config = dict(
    n_head=6,
    bias='all',
    tie_embeddings=False,
    parallel_block=True,
    init_std_qkv=0.0442,
    lr=0.0022,
    warmup_steps=276,
    schedule='wsd',
    batch_tokens=32768,
    seq_len=512,
    doc_mask=True,
    steps=4575,
)
Each number is 128 + 24 x the weight over its row's rms, rounded and kept within 0 to 255. Layers, rows and columns count from 0. Numbers have three digits each. The size before them is the row's rms in percent of the matrix's.

# up: layer 2 MLP up, 640x128, rms 0.0808, rows 107-206, columns 64-127
# down: layer 2 MLP down (transposed), 640x128, rms 0.0692, rows 107-206, columns 64-127
up107 088:118140116138081145114138132138105132136149112104125135151139160151127114114106151162117149089157105117122127136135137096102151147198129107184153124090107161130144129159070108102103127148129104
down107 083:104165135090117122177166124149110142150148090143104100141104131110107108130113139133134139108128095139164135124154142102108140128128090102142144145091108137118168149174139132135127149134109132
up108 096:148135078130048142128140137141109134138141092104127148150101132132106127126143151158129148097162136123141114150151111149114152155151102111215150116101120138135130123159098109109112099115101121
down108 084:114132130135094120119135107176155146130119106110083126127128169154110177153146150170095142129123144151146154131097116133111140111178149109147118156131100158117110137120111107132160133148153190
up109 097:132122096117137104098133124145114153126157112114147152154114133136127158104086147157130167105136146118099115140132102134086140161185129109148156095138120183162133117148104120095130092137100132
down109 084:145133143143154090140127057074129123095161105117139089147096108107073117170112111155168139139155170172149134138120131091125118136129169148143135143114126118124158109118125144157152109139151149
up110 085:185110088110137109103144085159085149123148114122115112087133093160132138111127147145115154091136180140083103161141123152098134151170099112141165106145096144126139107156149139139157109071131128
down110 093:145125090093156130107116129159103133159138123099130129143137064130110137103103118128085098148134135181065158175117142126116168146162155119157149096130110120186136105130111123131126134114124137
up111 104:171146101107109077127138124151107125141130132130177175122141145157107144029101113127113110101131143176102107155162137100126167133135099111118152135114158158135137117154144131106144106134151130
down111 091:133132105094143134126135106126161138101116184081103160118147151136132162083115065079123098097150166143106142116113155141139143131136101123131134138117145090118193131113139157125109120148120098
up112 098:130143129140087125106141093137128135167150139126136149158122096159115107115083176148124126110127099129129107135130140123106137119136116121115125122127123191135144086119091108119166133122082113
down112 129:119160181162114128136115096120110127153135162128083145112127113176137108131133146156097098115103074130119096111067145122153135109147132125113076144137133163124114151142083124169144168162119123
up113 097:147124066130084135124133136170094134154170119111129158111114104134095148090095141116134140093090183137122114142170130126096117134143130105178137128112131167189107137137119131098131101150109102
down113 085:117155113132094138123123142170153135127126116124116124131089136135107159111174128152095128094118151152159116098112129122132152157155100143128081134157135170133117111107141162129176135175148230
up114 116:127174122112115149151195127129113148130133093110178131108077170137157143102100149178103117074143115147105110161141098137140181120145091104148143127131120138126144116149093110114138119112150140
down114 129:093157135146110150102121117132131100158137133114139152170105128125132142119127146111142136154076078169125083147115150118097123119135103103157088129132141163171172116145123139139110140112141138
up115 085:140163099117094099118160151142089140136104089144139115112154129152110166111126121142130162133116167146100088160163086121054122135146099129149149104108093126168084113138142131099126120102122111
down115 093:096143099133139150162118084176135109112139122150124184121130135164152149111101164161098142112148116154143114189149140181105133136116103104132112116099134147150113105141109126121152089086149160
up116 145:137169139135131134137158121163105128165139089162161090112125182155100157132102141155119140114137131164136111196141133112102169123129087084150136125131183132122127074148119150127161131119136156
down116 129:129090128157149160149156090153129131130140113155133126159143133108126143181122180109119109162127130153107122158115122101153126058091132132124137148067141091135110128089096134128156109167156127
up117 110:129121103109107091143170118134139123136124134149163148124116141152102093104121133141096104150102132169111116191150130114137124158129119112163107103098159125165129082114145037090157076093143126
down117 083:097142109121114108124145109139153158114135153114103144150105135147100161114098164133122150058140140123132151119111096095102119113143156136134150113157150156156097124113163134168083117138116167
up118 114:117161119101057142164185134114112126157129111129193111126096144152142111116132147198118133093116104149155103129122136112132167122140114118154108137118161132129113111195129130090112093108135131
down118 090:120117105096140115102137124128146105128137106115150124136104148132097151102134173122156163128084142118140141111137119175097186091108162096121104144118117136124136097107095169185147178108128125
up119 104:136146121135067140126131140129105155126118117117126124138114128130125094106125139161124183104173149103128124132165145108089120172166156102174147124113128163138137121150121108070112109146116110
down119 095:148148149138135122121166097157097130149098124110126126123104134144082160151124087130152153097141134134144114122148152139125108127118127097115127144117107155128096085100137133163168117158158230
up120 101:132124136124108146153159122143105117158128129125150136136123114134152105100102174182096133117137080112097095144150143131128148094125133122146120131144152140127139127140110129133113123142138106
down120 109:093116117093147147125154109125078100156163139134145127134131104100107086101142146177124103158139135138107110154147136132150106139110147127180126104175153117149141099122159125156143114100127110
up121 114:115143131145121108127181114142116117128099105155149135135113146144113149120098143175147132098165152121154106140137132096131184134133138070143143104124138161125120118162150090056133112121138127
down121 090:132150075132173134093132187158132149087113114098110124127126129146099151143129160115145141135114098135148163107147148112156090114123115132136159174099120136103114123061112157110109125154141118
up122 122:125177126118134079116141136137128119192091116166161144144134097175111131100107129162110121138125113158134081173189102132142135140113104123119135117129162099139159087160101114118132091073163110
down122 102:121114113115066096113174120113110169134141140126116102141111147098097122125114101098135128119091143142146150114158130137128134180136176128129151077121104140096134133115135170119117118151148151
up123 085:141138122095108145120152138141099138137161122127105140147124118131119126116131134171096147123142117125122112123151145136121126157158132105148155140098105166169146095110133121138151108128131112
down123 079:129097123140114150160157119155118119142116116132125153108124145147119156120113099159127163126125140110103117097128096153104142156177150112135129147122141181152119085143140140147121120094133231
up124 121:115140143129114152101165136148146115111158069125105136115098157120098156106138121120135166081119169143152150121126155127107135147133104093182151100102099184148084129136151124088116148152132133
down124 102:102139113163126102111131150125093111136137112124161167109142142132152171159156156165100116095132094144140109104128092121109135125154116126128114126136149125132139132086158117108181109161166144
up125 095:150138091110068116151151127152108143144130113117138109118117105130124119111146139194110161113150128131114113165191103116093158174150109103152183112124116147143133126159122096106116079116134108
down125 080:122124126124088125139140120185136152188142078106107131125140163179119164138133144164113133111145131132160123102114128106114175134163141092133116149130117136107138152108128111094165133129139151
up126 093:143115143113094129125149140184111172126160078109139125133120171144131141107118130155111194110089127121131127129143124149106160121165103113160135100112154132145141108138119136152139122119157133
down126 084:107155138137108106148118158185133114104126104122129168122111140131099116082132125113121141123109121152093141115153086112113136098138137112156148197117144135169160149122141130164112112141123116
up127 093:108132110147124127070131127122122140109161097128126120163126124152136147128155118105144148126136177142116140135121113104101114155148122113202130131107129117144107111144153126099128128153167132
down127 075:116146131128139144095137158095154079082126125204145140113114161139102129144136120125145105133156152172109146111091143136144168125132124091147153144132157149120140164141109117152110092130143122
up128 084:175204155111097096133139136137101147134123116164192143140105164148125117114144133152114126126174116162140093139162091124112120138157130094127144143115135124177119128157111086091107068107089151
down128 079:145194103127094114132109151137090157104122122116160154108108110144101109101167140105133138103116100147119093145134145131127128153155097163133103160151144145185113137145129122090108100122152144
up129 105:155141065119140117152123085146101132130100134170181143132126082151145116119107153158106141115110116155124101170142134104135120132155093104137115148114139122124148100150137105127180090065180121
down129 089:100122124107145105104146103125133126135091071080115116117125123135140139111111182080132132126130143102145118092152113124128124113141183137117139120164126137116112125145149092159164109109125211
up130 095:112230129107113100102135113128130115114152137172157118121100180103083148100123111135134127103151122125144141128146130106115172143132108126115139121098113169124147131117115100134110069094053153
down130 085:123185150132147166123078141137163108126130116145142135112146116110099136136152127141115111113098115160151163125105117107134134099089175152129121114113075144144124137124083118129077119138098144
up131 089:150144087145129163105115163125138134113103158169144120155114076151109079128117140118097123129145095155103129128140146148097122102096090135133134114092178132147098136120086144157135126127078133
down131 059:088151128135152110125156150097092140126129134082126114104126141119121147090099144155124088121149136104110105128107111100156151130137164100131132139180120143065147117117146118145125110102123126
up132 087:108145089139096120092128171129133112135121090142121149145090073143099096116136159140115126084137157149126107122136170142107120152129095124184180136085136135165119155132100133093066114161112100
down132 074:091148124113137127105150152119135152091111109138139148121104084131135135100146169089145124108135120164119096104114120147116143177149095130175115114110104121098157131122132157144101130163093129
up133 097:153161100130057148111140152160115120133154081132144146138111123120094138124116147145129126085166182124148107143152145141108132157160125103169142128111130137172125123135081088107124098164118115
down133 091:124149115142117131129146113185150168116116130126118118155122153153116147157127111151111144123112133111137151140136139148113120089172119124124133145137123197147085141109149122117178117164139222
up134 101:143131089119066136165185134132100131153158105135143096127096127131132116100115137158101148113119093145110121148153130082110150130145119127150147102108126133117154132171097145140113125119129090
down134 086:116142130114146150175106097158150148159144125122105125121092147154105127141118167187132111111144129154128106154133160140088131090132096072149107127112125097123147110130116145150185128120147164
up135 085:169139097125105092127166110158089154131166121115127094126140141156123147104140132153118138119135139111092093155150124136096129170204084119136165155134100133136135105153093130150127117090119135
down135 080:116156097113165115133137114140102127143128102076107132118128107126146149079104124138143147133119148108094126106135141098095137145188127104158135151154130122125110116146143120143118126131135164
up136 082:133127123114063138128144135154109170136158095109141139122125169158129148121099176154107155096094140116095112143128128101081134163157122110170144147095140161146114138165095098114131112131126113
down136 073:162180122083103132163147120146096159128120130086120117126090157135112123129096148141166153101101106140129100167144173140097130155152115132145122139116133164127111107150136142138156133138115160
up137 091:131144122132077135112136109157108130127170115097156130111135078164083139098130133144115144108092138148151105127163144129073113176145112114138135131084127137166119134149135127112115104141121114
down137 080:131170088134069135160177129159125142149121105054130140123093139130143156132121132155121138103133122132164101108114132149116156131152122110109110117146145170097108118133142158134173116149140223
up138 103:134188112101163138145158131131112112137107127079144100115133107141142153137116152172117134092128125138110067169140087106132163109130155119131132114117140164135121091130161090118130100079112156
down138 124:132161112124127157132118147107066106127098116110168107138143148144130134104139101090110110078089136132138079148111114143155157153149139095161166129139116155116119122119124134172167120106144145
up139 096:145124112135095135174139113166086160128170085123129142128153126128127115092134127140113164118123127128101128174191070139086125166154092125155167103123161132111111122169103144120110109113114110
down139 100:123118168132123141153128122154158131137131126075098118112131171156144157113141164171118113084104170143140156106132116091133135102149174083113072145119100146089182122102136127143169114147153143
up140 095:155128142132124103110167091156110125167173135132158116140125084188119112105101140166116133131076095154101074170140108109099137116133128108135144131108178134130129115114075130140108112114070136
down140 103:144122134151140087134129091149104152191159119124113148123128133156122115127137152147127096116125097150097128113083151120110113112148156167112096145134143117118179107089090163128197151146114182
up141 106:138124121117118132111093104150081170109182109108097127098095085149126170115121133139121150111083141155091123135126153145098164115133081138121134115116141136142142125129148152138168141111121121
down141 101:140113116165136092126124130119107157150118097133068134123150096158106177153103155089106144151100148153114124118148157132111146158170114153103162110152135145126125113162110128121149142107113171
up142 107:147162073127138121152136145155119108175091104136169115117124096161163104085114175148117152102149137153085064179138102141132143147146128098116113161134116100137128105145108092138129104068153144
down142 111:093136107142173121100126115188133091143091125118161118128142117120080136116129118165119130090066165099130119179098118079124116100112110120132124106174127120126074113130130115144170129115115148
up143 115:129182127131091082084146101144118112132171131131175115153118101141067129109095126141119138085132126135134127133122167098114148119147124105165150100109117169162108102135098110077118098131099128
down143 187:123143174104139121151153142114090133170147148125171136129144172122120158137137135157116112114078100144161136114081141106119138114131111128123104174115147150107111126105122167127206174131144173
up144 115:134131079130065134098144139141116106113162127108152131158123082129135096125094149145123147098120133105136115130149134112108144146166127118210143116121114126152134113142079079090093102130117100
down144 107:141157150123129116137127143141137168181115147143157158112098141118135144114146098140109110109113092137160104086129133136135112109134118127108124147132149157107087154099151157109162147118145244
up145 088:147154107079152097144173108154087087157123131101197136145145130136150151107117127146096153157147114145076101146172112086117110144146130126131159115115106134137136135130079118129152092094122153
down145 087:114122111091123144148137105137073092139117118118152118183127147129159112122117131126131156131104111131116094176180116111163143127152146130135151106142116085116128159144114117138138151057115149
up146 117:149130107157133114148144090123089138138095127136138160133091106133106123092075142151124125118135118163058114146143144131117147128146101114153140107147111121137150140175145110084155114113132135
down146 102:136144068099104157086109147118127107181078154153113105122099088129165144137128107121136109141107132155169165158161110118104105149156072102151154137101141146130153108153103143117115175127120176
up147 093:142134119123058130132130109152107139130139113108141142135129115125118119100130127171120145100181135119116099155193119125097143174168094109178159113105125127132124130168100094107111111098098126
down147 086:109135118126095127131157104183130164142137092092066124132136155163121176135136125164096140100145142137143147127129122135099153122189137102125132146143116164110131133093121118116196131126146183
up148 089:153166098090125122146167115097117114122141084109146145147136146151148137120129179171094148122110101104125121125143098116138164112143105117157156146067141144125142111167114106124095119102105125
down148 080:143163126098133062168155095144110128136129129115156103155099129104140151135158132129122150115095140156118100154183096135113144120167095142153139110105128172094118130128101116159130130067118112
up149 104:134147107100146112118129153159090137145123111115129107111098088135105119131102145167105135120087153147109092181113106124118163149148105108137136133118152110129149079126092114127197141069136129
down149 131:129106142120161135095098131151067125167121139092138145096109093143100081158162128151112127162107137156124088143145113114131134164155130129151102171131116102164149125116069139098150196116137141
up150 102:140142103090123116130118126146112139165123109099125122111120076098128147100127127110141162111084186187131110168146145138100155151134103133118139071092097120175119130136143140147114112074137116
down150 089:135135149146129118148116122139161131136105121140104128127119095135151127071103086087127145149173151118116108132101143160142128107127159164113125098100127106135123185138100099157132087138115200
up151 098:130168132133112134126147153145086146151125149115190157107101076147137137092072180163128136117103117131108067148152117099119125129134129104133129129141123190159137105137164106131162079118120137
down151 102:101113137150136141118140171144095137133103101106138137113095078165123134065113139142117161049111154127127096159153101138115180137138117080133132125151148143118150084118147096088148149097130136
up152 100:105169131153133155169139105143128107152140114144166103156105131138141118152104143153113137138184123135091106161150131125131173117135134110139143120118172127109123133162040128123150128123124125
down152 100:071098097139142105134135101103147078150111146128163078144088126119170133161150110118154155121145148171125122169158112128140155141146130111093171118177143104091118154152099124094125138112166124
up153 090:117139102102116135132131137146101154158126117117162094118123101114122129091141161198116152110136128142116112159176118116106141160147109120200154147101140139141114137149066089106115089110120125
down153 100:119165134104102187132145160139141179144122122093113116091116169137125154123151165172086094095118117121171113083087119132092154124159106112117110144126138146094132160100135143099165144131123148
up154 104:151123078129066133150138134162104144115140097126140108136113112128147117090146149136112153118114126143106105190160102112097148152154109099188152107098138134139128073145100141096120118125128096
down154 093:131119138130103143176119115189137151168123093105114107101106182152142179121118153194113139079124149157163097134086133123145096104124138105144114131110108153125138124121098117135187130147154156
up155 114:141139071127139100119169092166126142151122104148170149118120127128138166094079143158098128144135111140113080174148134126138140125128136085115141107126161159148132104112157103096149122120102102
down155 168:138142127125164155111183091089108097165128108112102133115114088183072167104152102135160159139140108148125161142156142139149161134110121136131146121141131119114109121143100138143118150094134086
up156 104:143124096141127139134124121123131136157123136139150117168127129126132116113124138166103113141193127109103101156141118102128182151169099083155168121130101190112129119147105109109125115113128137
down156 105:108127114177090103147163114163121139140136080128093093157086089157125070136103147097159127156178092107132098132121127123159162162133166145127151124130157157142150147141103115131102126128116115
up157 095:132116109134082136124125131189119133133128084121148136118144143146143158123124145146106165097154177126106120148178132137089144163167132120170132116119131129148133132166108119106132093100113121
down157 087:127142101116136099143171100138154115117127112108080112164103158177111168122138104119145145135134149160133153153102125118106146126154102130131108143106131155144133093113102106118194112111122215
up158 118:126143118139137106161160160143120118173121109137189083104129104123165140122131160156126143091143153169102122167150144110135120108142098092125145155132126103109144098133155157067168093082139137
down158 110:139178119155130096163143107150154121130104111130094143102099162123170107119124122176095108139120127123121123157131127089155135154142076100147186126136139101146160131128168097149123113142103146
up159 086:084152134160135116148120142161106112163118111098127106161139135177145145120142175148131142141145150148135078167122075132118139150145133091130143157112129163109148097140120097118145120059106191
down159 081:091133106145151102140115132146099123162108126096126099151151112174155104103129145150136129138141146134154081187119091145114147176150138085134165152142125124094142089161114100100143107053108168
up160 074:162145111136135144134150107140129100161142106117139145137129144169101130126098160135112146110135154141116096150152137132103092118160134096161161144118108170119142115156083119132173107114120118
down160 073:109132139106120155130154114164113136129149083114137133144111133116085157118089104124140153102116133095076147125133138116139140152154161119135132132145097177136138150154100167136129157134114169
up161 117:134141101138063107117135115170104118142158109134137144100125130131092167107094130116132154133102184146140122131133131134102146164138127109176129074084136165159102109142156115099143091147077136
down161 125:118131126112123114119139122124116170158104093106115123129085150138127172148132130142111142105075139152140116118130096137108148150150098114130118096118154172121131135078203166132188143154150214
up162 089:126185144126096140105145118156125147131144123146139153144123157152096097133088153156117147108168106120130128121136145115122131115162123089153170162106131195137141138124065109113130124154109135
down162 098:130164171106125136122131114129094135124164135155150145143115144147111099116116103165104115102114075130161135117088134122137122125157095146134097158140146179140127168115096115142125135134095130
up163 085:148169096126123141134130119137088126154134119139122134146145139134136113132127148180110154135176121145127133123149118118105115154183114102153146114122116166109146130137095101136155090062116142
down163 109:125165130130144188143124166164126095152163092124118090139117150131168122117140142141117162141147144089119081152070107134124137147133123098121132124117117134134114159148101100106155118114148188
up164 100:177141119103097135158159142126102161142103075162135096108126134124119141088156152176132124104088123192097135144170098125103139131125057122146129128134119136115155097159127114115148117087152104
down164 113:170131099114143131122110082103139161142149113126112114128102138152061141118165126134138061135149127163139128143160157116057138127112106159122117121104112144130168173074087154138125164128171149
up165 104:142154121121080139115154132137121133119119112116139106167120116115114116117122141178123147109172121118141134142160125121108122158156132104180150117103110144142131128146093070099097090130102112
down165 103:116129145096112136121179104133100145174126132129120154126117161135135174147164104141110134098131119141164077118098128105149102135158149110115077157118156176124110102094133127139156122140154212
up166 141:178155131113137120134149128162091152178116088160133110112100121157110148108115141168077146139124122150129070168146134116098163110146098090132154145105168172128104091125132120095170133091140163
down166 110:134108137120190154106114131109176112114129115135124131153149148125134133111141132141128089164154108143120173166115107129167143054071171103108137132109123101103112133064150139143145158127123125
up167 108:153121119111123134121141145208085161159175131112129132127127108137087125106111139143116138134097097148058102165151084105084118089134113119123126156100182128141113098127132131159175113106125150
down167 118:133096109131151116142133111118108130172139108082111115132110147135107128124149108191108128091092148125148106154125151093104173079124170135101119139112170074101096121080117139117155138135131155
up168 086:123136129098131107132143117175111130132132130134136130098112096141145144093145133151103174146106162118085084159131100144096136137126120107127189104085123121152106125124128133132140104065139144
down168 092:151151103120136121131087112181078115124143120157139180151155109132147135142160137127079129157097135145148120204135139140124163134166132113118137125122156126166127108127100159144144129061126133
up169 093:171114118170152117105124090171084130124160123106124139122135089175133101094139141158120155160130131115116098161128127160085109137128116119107154148129109155133129128156108136145134107078122153
down169 100:124135118177144138135100137137106110124127094088096129102125067123151132138110158140108129134154126148110087169131103136131139147140137136099130132159114117106152114133120136149159066148133185
up170 118:153202112136087109167149093094080121175115137151209148146102161145141118086147143162128119103175123151134132172159137130132125131123110125124132112118131144127107102115120091101109102112137138
down170 122:119146085102148098149108191092147130149168100158132140125152124119150098111190141103159125139066149144144124177084129124106109129136129109130117111126148149130117146105124159106119162131101131
up171 099:115162121124059154122131117120115132140152106130131135153115148121119115130108150161127130102162107120121122134142118121103144134187137113188127106082101155119151122172098113102089132168109092
down171 091:107140119119085143190134129156118131112127127134100126151084140149109149135098165185108115113120130121128161134123125128093139116163111088153113132108112181124152125161132130156151137133112237
up172 082:146151110148113090110144122181091118142143130137139168140162153166139150124107107132107118153143168145118060144175101130099143130135131115153152129099131130135135152132111105123142095100098148
down172 086:155166103116176130150123154156118154146128136131147106125165113138153116115117120164119108107129132140146069169174117108126143132172113112150170131103112077161146117118117109096185113086139137
up173 090:128135102114075144146129117136102154118155097117131111169117127132124118094121144149126169102145144129123127139156123124099144168162105121189174140106130147135130138199095122077116092154142124
down173 085:171198123129094096184134090134064147142124097132139139114104159162089130097119121103134138127124132181138120154134139141100181114126088130128125149098152121085139130152118135127172123132160140
up174 079:168129090123106130133151091169103148160182112128127135102168181147130165103125169137114166103116177144089107162161122133080102174146122127131173102131100142141141135166116103131158097115139124
down174 081:123155096146150136155140116170125169151131124100111121163138137138126148085109168151107163101124140140108140160149089116077095140172150107122139128170102143137148071115113131147179104106134188
up175 093:126123103118100133075132138151134142150134097106107159146123123116101142112133169133134146136155159118137121131130132148100140178149140106162173121110111168156113120135120088156130104134112123
down175 085:134102148128124154122140157164144122140130094127115122146126112097079158169129142168124152111112138102144117131138142154104140138124144119120131111118131143179066122164132094161099099139117166
up176 135:158165147101145109131164125180081150170146086158144103123138156155103148100121122187106152132134113141146122155148146094096165092136126100115160137118164141116080119132117130114152145116133153
down176 113:130123162125132166128120142100155140164106119150118140149099148129150139090129168140113106154154135131114151133117117099149134063102160112096120120105136082092095166073118140150109144136126081
up177 078:156148107110124119157135115186102117136154112105129130127145129150119146119132178155096147112120147138099075145165103129101146134145131118154192150086094155140123123145121104125160089103104123
down177 066:144167116116127131143125133152026161169154095125105140129140128131074138156138125118125148117124145130135130185166108121124153178203140106133164120078119162125117120159109105156143113087163176
up178 075:145135107107095114120133103168094166146172099132127131106135158152118140100112184150097175088112155128093111147155138107075137156178122117162169130101121172142121112154108108118153088138141121
down178 064:148139121113095131086144120181088154141140080126125150124088123122096130134120155133126154077122122119113128125173167088082154147184121135136149094150148160144087086153125161119129110121150180
up179 120:130158100124123097155149097134128126179107087160157098104126163146118139127120158153104161144143147174107115176159135101137132119156132115128128095127129121095125075131119073093176092086151160
down179 104:132148102164154140148129117121167173161108111152152097125126137127160079146133118159140101138173133095140125167110097115112133087105119107139123117114183121118148081132084138137108091126165123
up180 095:147144137075121112134144137147083132160103087093172093114102095111126169127150143174121147150099113135109085152142106140131175117131143100131154132107151115161125117138166113093121099092136165
down180 108:114109151142144131132101188147060106136137108109137134127116074163130130124169101169130133138093150150111094126125074174107156155170159113181128161125147142172125147143129096077102153120094154
up181 086:138134115070117125123147149140086171138126083110154108094131107120116167122111152171111177119105121138097132129126099119106162118141126125120151103133127118120139091167137130123166123113169110
down181 093:117146089164119119116098137119060157126148082137119154124160099182115171124138171111123116125126136150115118154114135122084127132188115133145132132128116136126141132099115137142157140081109159
up182 103:161130088118068123118143101149099149142128115101136105143112105148126112109099153136124195125108124150095088188145124122089136130167136116156136152108121130157117076136113140088142099118161108
down182 085:138119153132156135158135078175153168143164080120072133119115165175110145133139161123119139153125088139132082111125145114104098129165107140126154133132188129131124098104087167104193134168127140
up183 109:124158114163110090126139095153122106136160107136120143102108131168097136101085133154127127146119162164140098158125095111094158140135130102130135164125157185123135081138099099114172065129123136
down183 126:089130140184169123155164116134138100117177109102129110110152152181104160136152144143126080137140139143158102126127131144102113164162098105123153176134108131094131124108113141112166115120138155
up184 124:130166140131066068105143111116102109131162132125192088135144075142087112123116150151124121099119104139126106143122122109129145091129124112174106115125149107140115102120129110126089134135103124
down184 118:121118069157108142104085122148155110102133147116085115138159076114125116114118113112135137103161182103101126134143123126130132132150132107129120095148145110163123120162147097131082069125084130
up185 074:144115097114099140109140110153116178153175087119121123095127173163113145117103150152118193082118133142119115132160133117086159143171126119163170116113104172131127116160114127134146119121152148
down185 071:139118095131114126102138103185110173137171087120138149125121154132088174124107158124122145103118131151108152130138143094075147141180099101137117136123125158132116107141120117145147128156148178
up186 099:134147140125078120121157107143110124134168125134163129162110099159090113114080135174111134103138106144136110138141143103113156114168119089143162145090117143164127122148088109112098103127102123
down186 111:127183166132115131155127127133085169171187177148162154123104127129107112106122112105115043130132099117148132080084158135141095142147116151132103179137127166129103159133115131117149159108106136
up187 085:164130125112060155137122122136108142129187106104112147134117141174133108127110130156115154095122123122132112138152141142108149141202100123143151141100089148150144119146087123110133120132131124
down187 080:128156116127124114137137134175131151105137121108115170093115118123101158087095102090131126141126106136126120095144129112089120123181102126139131158150141143121134141164156157135125130146111186
up188 092:145139097133056152139142118152107145133161100121140128131121107133109115103135138162122159098169133116115112154187108133103146183156107115195143126097113138126138116177099106095112094122104114
down188 086:109126114114104134144150107174144158139130116118087125123117162153103177126133141162100127109129140146149154117118132120115147099179137096132109146125103170122142123118109116125206128144141205
up189 086:128139122108120141118141112154109138135163119127147133124136150145117162134124146148120157126180107125117135126130120119089153117169121124139166136106111155111137117123098129153151118126134124
down189 078:092139138146117112123132127146118096109176048139128093141143125116097165171122140141131190156136135121115149146123101123095149141179126145111134151100169144111149110120130114136164116132097161
up190 101:167167144110153095180167103125094163154114110182162127123099147113136102104117132194109100083169067172116134134146121129132151098135099139118153126092119147121129121125076119123167121141106112
down190 092:164144104138155124126134146085171108171132139126099141120126123162137163133121153143157152149150116134180116161128117102167136132085143100152138135125153107087119128132095065123121093089107113
up191 091:101115091127125115077147134142114124135168132171167154090171092195110147103138110131125135119104126140138117127122139107094120119129107126124125147137170140156085127118190122126101123138146154
down191 074:082141152114083136155118137131100131121199147150132167143160091154113130127126130118107103154130093135173100107098198113153114135109116143130131151142141103121106141151147105133125094145124124
up192 125:154156125104148118128170120181092155139160065150126110116107143151100155121120131187104167125126126169144118171155127092095177114133105079108130132130162138127117113124127147113151143109152147
down192 113:115100167143178158115144152107173107121118134111096110159125140119143125117122134131133124142114142143115159148120119133170139046086132124111112148086133095125108148050146140149157161137136142
up193 118:105154099114161101129157137119096116121125139174187164151146157158112151104113105137136126121163145141139128144151118126110132133132121113100150113146113171144146122134082123137158095110128155
down193 099:118101097134083118103137117147122168131067103111127159153106098108107114148137120084072163150130102146141140086173112122132170140142103133136090149164145130141124118140136170147094128142167104
up194 092:161119120106112115114149106142099129147125127104127127122130110127078133098086119162099161128131105139117137125127135124112126132165106098137157125095125158173155139109140123132141116106119112
down194 088:101138138112121125179168142148119107132132132087158119114150127109167139101102078165145163129128115120132113111122084126144142170171133096136150139116151144123117121147125136123122099092124209
up195 113:126181098125110139112109125110104126204116142157214126096166118138156109119121142169118118086135111132156088160147125123110142155118119150123161099083126112124094122162110140122130128155159128
down195 097:123124103098154125134117140095125105132183080130090122116142108154146149177132170103129106104120133111180115109124114130139102119143139146183131152125142117153122102141136150097128179154133164
up196 086:140142081131082120107156144162139125114138078106151124141137177119126158114136189148121150087119180151141126145140124125092124163160118103175140129117129146155108122159126105074134103134145107
down196 087:152162136146129130148142130155157147146115112103177139134130140097126168125179112143126158106106133166180088138115141129110143131136110145135117113131125104126063115152119142132127115134149215
up197 085:136135079126107116133145132134113120124123083127131120152125147127156122113141145165099153120144150137117117138154109120076114170158124109169136125129113157141154131185130078086131073092124094
down197 087:124143109129103134162135110149092126172139078119139129131124146135112172128143099136098159092138123151122047139134140120126143123127121127111128115142122133120098143140131143151120114114133214
up198 121:152181134122058088105137112144127117134146140128185116149121091149082114109094141155123134103123130130140116128135152115112136116130147099148146106116112154179123081126095104108118109137098124
down198 238:150154164111129116154173121125088158170166145137177136121122181131134142118134116113130096125094096160159128099087133098124113112142107152117097173120134152117127143082103161137177155140149168
up199 097:123160119135097114130133120144124122140150135130158127164100086143092108122097130154111138100162122137134111139143140116109136134158131100152152159091145168166131120127106073096120118134077146
down199 155:149138160130131160126128131105102152172173197142172159117106129133130119111120107108115073141105116107143125082083140116149088120143107185103062181155150131123134157109097120134123135138109161
up200 109:143122053132087133113139118132100128142123106138132134148103108127148118119119134142121186117116123138098114187136124113086144143179133120188148125118130137153135076138073134092111080119102103
down200 092:128105146132169117158126092173122146152155099111092138143126173175121132155145150137109137117137110142164125137113135103116105083151139103135155159119129156126136111110088177123198134137135144
up201 107:148174072139104122154146126093105118180108112177180104128170193158132124115145147144139134127155123145113129134135144135145116132135091110116122137152118134090126100163121131101116119104134138
down201 085:145092132087142145147170096141145191135157130092141148141137126144139117130110104135100135109137150156147050140146116119121151102126120111114108126090169081121150150136125113118098124176119139
up202 101:136107140119125126121121087157102158128125128120081171138119131147116150121111146136116169116108100137106096119130148167118145166150094128154165125117126146128123117134122119135128116101083134
down202 097:113084135130100137154124117183103100121164127106095136142085108126163164132113089145134167136137145171135132149116084080124115165148122130100143162114147160121111085152127156134134090121120143
up203 077:144130151102119106111171098168094153146136144125182185138144109168110108095097109174100110159138099114124084142140131125107101150140123100147151177105138142168096122141127116100139095118107144
down203 076:159169118118095132147131121163078142107132139116179138106142103139129097110075155152137109143147125107154065151139108114135124147186100098121117151164114154152133162127115135107123116110078145
up204 083:155140127089095101132152111172117163122143112112143120113130108158133140088126126171088150109130146119115085159144110130093118146157128108161163140097141150171144138139121101130117102117140120
down204 073:167143127102128168136149125168102118138126126147145170103128123149101166125144128154122085113131116161147107161160097163087136130156132132150149108136126140175108119105151125149127086060141211
up205 105:146127076120096131171135140149105169128138099126142082133094125127136121113147152178109170103104102149104146168162095132085151131156069120164148121113140118123128137177105123120143106131133117
down205 127:116124159136102154146097123166132165171145111109112136106116175162100144122138159139132130113118127125170169105095116104098147100154137132122109135132129115081183193107100145085162161141131133
up206 108:152129111133141122123160101114111134154120118124179205096130168153142162126109130139130138099118165148131102154160122114123120163138075102129132089095166137139149109122142127106105067077121136
down206 091:109166095090151109140106141177142172116122150102128119134148106138073083096074145127101114153134148092099169126128116126108101118138128124162140127166129124125133118095129121127135138073134136